config.yaml
d_model: 256
activation: "squared_relu"
norm_place: "pre"
norm_eps: 1e-06
rope_base: 24700.0
extras: ["local attention windows", "paired heads", "shifted keys", "gated attention", "value embeddings", "hashed n-gram embeddings", "a smear gate", "learned residual scales", "capped logits"]
init_std_up: 0.0444
warmup_steps: 200
batch_tokens: [65536, 131072, 196608]
Each number is 128 + 32 x the weight over its row's rms, rounded and kept within 0 to 255. Layers, rows and columns count from 0. Numbers have three digits each. The size before them is the row's rms in percent of the matrix's.

# layer 12 MLP down (transposed), 1024x256, rms 0.0444, rows 347-442, columns 32-63
092:101119128137136166102115114096134089153142196064110174146115130152165073152128196181162137130079
104:165169134142119065104093142159151124111190089118198094098153130138144140120153135105112097116137
098:124110169141119143136104184117066153127121137120140126121088149133124175155070125116161132093148
102:111147195093084110136110125136107158118141112127137120156141122122068080177208162156124150125185
091:104160089080117156113152096101114107107127125128099106174169181053148146168095084161083108078075
114:110117150151147153142138137129138120136108091143163105086097128186073153118126150104112120127142
104:197130103135075168123151113141133144132140141080054103103101141099085091144098139130130180110098
102:123113117145135176112182054090186153086117099133146136095138125117126158204200145171130087106094
103:174117076156131098125153175117161103122067127097157161080147114140120142099093238101139115067182
100:109179086137119207123107061066159166063093098142119106129173164129053126198097110151058090158120
112:113165124144194093159130121175083072096096133114154176046134109110055123162183096136094140147171
096:111163128134155185152104154124110092100152133092111129086130098178172171117115149117104129073106
093:080070134170161135148142102096146062166118088231097139145158123166153099148104137147193119084159
103:107056117114130150145161137125067169089161126138086088112145127070120112147255229167134088156165
096:144128151125129128108101123144133093062142110132114078112109052191142117064117152082207162151124
097:151144116116139146138150166178148182105124130120112186119083146123131147182096154146142138125136
108:137155090133180152155063154111129139157114172122094152088080135129094084160074074142154101135121
101:167104134155117042152129076082136165134196120150147136139152103135137133094139095134111148159169
095:205108115122157128132125110132106115088092125111067116112080092178149090164117198141118160139147
095:143172113101147179156078160215156074152107110140081135148129107097147169136155084112145156180092
106:121152140157191162176159145128139130159145145108130179166135108179131153126201053130151174110101
109:126172112148126130181161084156136189135102134125140143102111106178140135143183106167168109141135
103:119136099124117126129152085133084175088151128112154117129066142154131114161182175141133144150109
095:081088120146181107123167164100092133149153120133150141093130128119119115095060160184133141096133
101:138125119151113103150091119138148173151156096114126114086160163188118083169078103131189181126136
100:106205148176154156135099137072127105110099159161109095132141162185110107113086108151168177137113
096:070163139117128121136095147132069101170100102084145099165145085138104110175121085092167099157191
111:126191116127052176123109089164116163216093112070108138131125111165103138154132143088153094154138
100:186210132047147151126134138125162125135080161122148157122123083112115129078160104159177131118095
094:112163177073129128116120166142107159151101111152134177124147118131122095114147070119155151185089
105:112168135129105121144113078154120178121083156045137158110168136071138162119108150115121109182131
108:138156173156119138160144118115136130095126137146113115138136079059099137145140137133133161134107
117:168160153160105131134131197127153103130144128200095130101180146115096144146095107182068160102103
095:083174131178065152115152110050204124113147146150136137117141100089126104206136168123155168118154
097:135113146167176132093133182127147113133162148119152117123159150193153124153136168126076128157151
104:104137149149153157131093107088107135171148128137087153097109108133126091110114197059097128143142
100:036117147157074134106149106172101136144140187100144106151126178122107098111223101123146140126117
097:179146139121094128220134053135145171131072086119156100154132198188121115065118125103167154182175
083:124114123146104140160128168132126126080146092092087103107086172116104109127165172134152116099090
096:157167124142102146125082110097142145150196133216133126081117045132123161109183144119132124184126
099:128194070106108110195109085093124094135144089087173069082125108162110089071101093117097133100113
107:086088122144189119107119152091112228133090181115108104151079114144110174182077142134129109113195
105:136201119101132135146115163114144160107047135134104095075118165160137138118129204072131102125083
113:116153129130077122102113120070152180139158079117143165179081074163098135103082157130092130115123
107:135131187149118191123129168104134100200173119153099135105160111119137156161131144081130184075119
103:146167148082082105151131071169132121117103125132166152114143043123130127141115144115063149140158
098:096111153121122142168157095136099108155159129124126078078099109125141105105000192121106144150154
098:049123081120193132150144150146089143138117105131128157104145121136145122160122114165163177183127
101:111130130147117134086157130126152155152109088137120082037137103056105113132103233116100081146119
093:133139152157167142187140099173131119111135121112146089178153162129154092126122108138165097118115
112:140193137123064138135138141102192109205052100109133130087159132112121126169142125102123145134096
101:150102118128134134127177139122129079093115158103122176158129153095187103161092157162174165134095
091:104128114053121130187078102195127100054136154146165137079108098121133132149152122155125126104165
104:116171120134110103141140092120090126065127164137195110108150137173054116108145121129133138098104
091:167140135130132143113147132072080092109125130139131053160164132153119118117167146096134110144113
098:127094073110172140122148153146174118107122151109166118109120121087103119112151086121068152103164
111:139201123128050084114107125091130173152160178093170148130078138183157115082079125162104064135179
101:114142039153130124159140130120038108131207100162123148104114123102121101090226128145079088110088
105:137117091131117122150112115100117107122100122154088088116146053113140156147095173152091096118166
096:133141174111139118110168219102121129131137149118187079065127116133160083159131218096132141106113
093:184142161100175165127087101075144111107099117140152182131128082161143127101123099181146167150116
098:128159146123091116077079134098132119120195151091112152144072090159106158165194097118161158083115
105:071126144129180090099098078161111168112081076091166141126128132098105183044090091192123101115156
095:150081064141100113149101143092075109121156174138167106064083150096129110139223132150100156183094
105:179108154154159095070181110134130149174141073105072074070106141116114127156123175130105185097161
097:103148113128207161098103117143132122152150050111091065121106146131166166167108076132131124161069
104:135102178093092136088138135161174164158133159154110164111099128074165105109102203117180127150109
094:116135136085089140084137115167145186139134135137131185139126137123135144146073127197134186126156
103:180175138111180175146179139128111108131110098113127096171121064127116120106146101188135105135118
088:160169089126176130090127098138105098145136093132165095150134125118164125118129110119116078099107
088:110120163170096181108124128132123155092157103082157187147149158105051146161068155112147116073128
094:124061191105115127146141104121140086108140094167148123159102094143131159111133174115124121096122
105:184097101139113109148113100114127136152103117081166130154161102149114124147143112114191114143155
098:127166129144089110106112109134089113068080110064114159100204089148107089123173125150120163134099
100:171169147114086119182082099071128140143084132138083145114094136139091119124097141154155183091131
090:031173158130096201090085150058081131093109179132174128121111100133148127118126126104084097131154
101:135147143139101120125151089084096116084095188107145147126157091070101126066172129114095194123123
095:211146122134229116109097127168119125128065092171130139185075126072163136143129054116128166114161
077:105112123181078164116157149128115132106139121095098116056118090134133107098166114208093116207158
101:090094118140110149125088096199139100091129111122186130164171127127120122120113119162143099143128
101:090094135097132088089146136106188114149146139097142168119121125139124101157157084131120097131163
094:189127113124141153105076169144092132145116116056128145061208173133135148101151189149138083121127
098:130136133088143128161144097125178119135061123114099120075145140113105130112135077137121113098170
098:175077112163173154135168153089139120143166119139106197165092064190139170162029160130096098140202
094:118099125109180148134098141157111179116133129178086109081149085104125075147049103163123126121123
097:167105104146135129170113092135150109095132155150188133152097104136148124120074073171200070164043
088:088086139101174074220103205158138111162104123142166109098174137116137146146152062148095143135096
104:104141120128075071063164123124178185082114143129089135114104097156122155172129131186117091181131
100:150108115129123066116105129097146121118120110174171134096183152158142166103154116130120163173099
108:161117094158156102160067103112108131156093096172177164073167126139133095139095203110188115135112
089:135077154147146083169094128131184100131153111084191162095099116148119155114059127088078146111144
099:148114153063106118112112134141177148138128094079184123126135116102122100132124172142133135135186
098:146084122146142091098138132081137154148115102149186123127108132192098151089110099112123177154104
097:119108134139156055147162161109180082179093129116115151149133173116148099138128171151122116136094
103:145128128152101150124178166132130152085149128200164127179120118133136120153197134190139118171159
099:123147159119115086166110107097167182086081080136107155070067160107083177088156118193136150119101
# layer 12 MLP up, 1024x256, rms 0.0444, rows 348-443, columns 32-63
119:099165134092136094124104049094209139110148114113146136058074081149094170114123158102098137103110
099:058121121131130146057131084126074089180122133165194139184126099189146140118094102207102101089204
098:100184177117120136129173133080169127097120103142145143140149125145161106126157135152107100153107
123:109129115118141142146091106102208084138103085158114173173116183094055140117149147098179111117072
101:168130135108132136098115191145119111193065054115145139090059148084155064149104130136177150135092
105:126109116132123084139165124162093166109149159134087108106151065129069187085104136099150098096113
099:103111105143150158111074091223149115093071096113165163085080146080126168108134145160127163132218
097:106164111151136132081144126140131119104093145152170154148080080096152008122121122123107053143092
097:161169168091182146137115158055162091131134167083232183109191109180173111116060171143116112128104
101:098145166109041185093096103150120170180130198115132133072115109109108144125109187134125135188189
102:095061107074161138145188138162051099053061149169153138158130127160158138152153156077107091108137
098:147155085128074176073142096172124177111099114106154121178112160150169113145171100104088180149069
099:119157104130112133108081126207174105121169120113139142116103160099210080130201104080142171079132
104:089084166114128173136074163039104164123092118097135132135170099114077179112163121170171175096152
098:112104131160177138081144117131130073120083080138167087145097186113138109122120107181128118135081
106:134084180187126143164135131116110158083065107150153099095118132131106112119101158106132180085196
105:164134104149129120114155168160172151190127154171176114107151069157139090144137107113099134173179
097:086168171143131136137150144174131113120151102084118124143124113083102140128121103069146149136083
093:102152174108141152124161099173039147101160124147165075176095119126188068103186127123143168156144
103:105130130166101150151091128146110086163079120140149135131162105128123159117139100125161117149114
103:135116174155077112119160079171108106113098191121183180128171169089156108140104141127055112084168
093:143137147149185159122107158157109153137118121141082151179057103161107182220159130095165140099136
089:161170156139125098150094134134092105148082109153167112080178173160111096111180164139137184133104
107:061063156145130149148179099169150117140103165167119122134157127155143094155101119084101181078121
101:115157116181179062152102101131116128103107155106165171158131080161140058170119134113132088086134
098:174062081122142119125111080122127121119108159134174174112149132084090122110140110138066146150112
103:121071163128092139080143153107120080097167187168176129155101137096155170190164155062124116119115
105:086109173096146164047124137113101150170050190138124139141147109099140123108126138110123117148090
098:126067138101151133144106095155115109087140157128152142110084145088141185081123159175137182133022
107:191098119151117172149118110132128137166127107119061073117090165098082114168109181090156118121094
103:141109193156128121105134116069122074145146103096167105135122138105126105163132115132174142128104
105:161128138125139164154136133147072043121140137142130096130095066107128114072080117087163146140133
098:071130096143104140081111165151123116140110197090191176119093187131124101131112178160157140126156
100:131179105094148128139030104162143113081085123110100116199103113177099106131090091131148135148145
095:091121133133153119048089127159113164122097136114157181056076091090129094138111151043147174114094
087:160119093152146123061127111124149116147212088132137126170110096132112173112191164136138121097102
098:205166172148119071141093120133170102060151085122076157148141131148105123126140085144106139193097
105:137117159167150125148172090165124133135104104126084117183096149093183140156111119076067187129171
096:106121174125105112095118155169140156086139133142211143075104096103138113146132157115110090133129
102:131090142028132109184083115099154144170168078147163067131130075128097151178130056112147158174095
100:146150106095096080117182115103171090134134105188142151135199147131190066064141163154092098149112
109:142111192120155122114119167116158162122108118145116108088118120130128109187107153117137132139126
126:126150167151070136123121100147154106119120118134151143138129166171058108089088163176113086093050
110:121122136067121177130088142130078115116102118164133128082112112094070119060125163097147164136147
102:117091138161181138136103102128097138142156130102150117168146089064181148055107177113130093087161
091:146153169134160162137134122135153128078171092146095102129112184159189109125131167067130101120127
102:153147160148149189184082102126125104137191114147132120130104173125101054120160143125112092127126
091:146146117084125121111098086165094114196114092147156136117137162145085147115080122147076167131128
087:070155159089140102171125169178104163070052161183134148109133125074188113147046136103121095087144
101:135143061079104108156096134158128104182101179155156157098107122070081134134090132119155137107109
099:138122185162106124149132136170178072160088122137125116134143091146160122106177078128097102146113
098:165151129114106071114119136172120086130082131138172182197119119143064149190157139066140115045115
102:154092104113189154161144122143141104157106141165106106118114132147172102162090091106104143108170
091:115084139175138152143143121120093131125109124162159132076155086154111094174156111173112145131184
099:166178112156111133151120081125127168128152115129171128103118171116182142157137105153209141110133
104:119141112106140162146102148193121132189146176140155143131052131150144078150083082080103098152092
098:103138124148152098108136054107155136112155156179113112135151094111158077151117127139105102128151
111:132129124062126131190068156138099168084086111123177117091123146144152155093167144120133146143126
092:149147128090129135141078103105106171090088100121116169170148133174162174208124143098099194124056
097:117089126110130109117161114076076137106087126118117133152110094095142137147173092069179186125140
099:089123165171136123097126118161145127136084125121135168155107112100125089145081148100157144128099
100:119117178106099161172137179128113044118195147162160097124142137128171126105063125124157146078110
095:116099124113129121122136085148142122138126147127104152126107154094119097111145140079127161093189
107:172098176098105171109144107155109175109159116091093119126076158141150060128089124117126111159101
102:129026149136095125158154123150154086129177157134116072135117141162157142136104208162116163129116
094:152126094148144121115180124048060144147150080159104131132143110114211089130136155119156136075127
103:143142152107100125117134095146096150111135097102150181209093163157107097158125130141094110097117
100:079145130130166136128142167166126093149135152171205142150096123131152112089091121136049163183089
092:101161077102105153068105118138159098113190101070148135166153109156085109088151124062129109104178
090:143129120075129093130142111130129076105160121178151182120108110104124166083121164157190177131125
087:072138135100152149119089064106140143173101076155119151129071099155212155135141130110104156083072
101:118102185068074106082154117092182052130156127122168062090173085192113160122151084148148115168116
101:117134211121152119124171098047093135150082149096063141179134069173133155094124149163103067106068
107:095143177108101176107141130113139143112069098124114175109125089114215137127133158152090106136136
086:114095079121113124120137071130126154137142100151195132154099080064124116096124164061134186101080
102:133169106092095114149127074098088075157123156124151105081144116074138144126172101111156122111085
100:101182163160115052117155133101178134102147160092105166145120115087090144152119111126053070205152
092:146151086200176116127113154164150163157115067116104115178159115139110126123099152127133074178081
106:093145120166095203179137101149089101180139120189173112116070138144079074103091135132149103192122
095:115106142123097085116093079155112161139145091148127138139133114144121084068128065096147166110175
092:096099142103169129151111119115100115198144063145085166121080136160087095133113129089152118118141
098:130075095127159124096083112144140107104088155091127130196105102144084118125150103138117178088120
089:118128122146162161124088115145084112095134120163124123105090175100195138106174103118205129142145
092:099102198125171110115160148153156139141098084145084157075106166127118129087143189113132141086085
099:099160119111160159082171154144151096123082167175126156117082131128208039173110100145076141173166
095:071125152139125121089073167106124129097128171154117131112140127143063150099111145145106117142068
099:154128128111114148078144100189079160085142092078142101119099103148177132160197109117138116107154
100:128108177168105116125150097118104148133157151136108083131167127166156177107122093133128147094142
101:154145090129139132065088109117079129131134143195114122155128101104140105153100142062148124125129
108:095101125148116129158140115155165148076139078101109119145117098135138118103130115099195109136105
102:141157122156143151143142173119147122196094127180156122092116142116154153094084140132103148152111
097:127148084192123134201159183178106135177139134102105146072186156176114088101132114104117130101147
100:134182094087188178101167162144147106112142112101043137133093094102040160158133143107092167145160
098:202106107137089174134146161145131156128197101144154144055111130114182137145148196095116076075127
103:100122159114125053169110135148108126125172098131108113098121134155150160115128142132157132157108
095:094171078104171086137092075122109166157112089175123152147148082175130134109175087138120092106187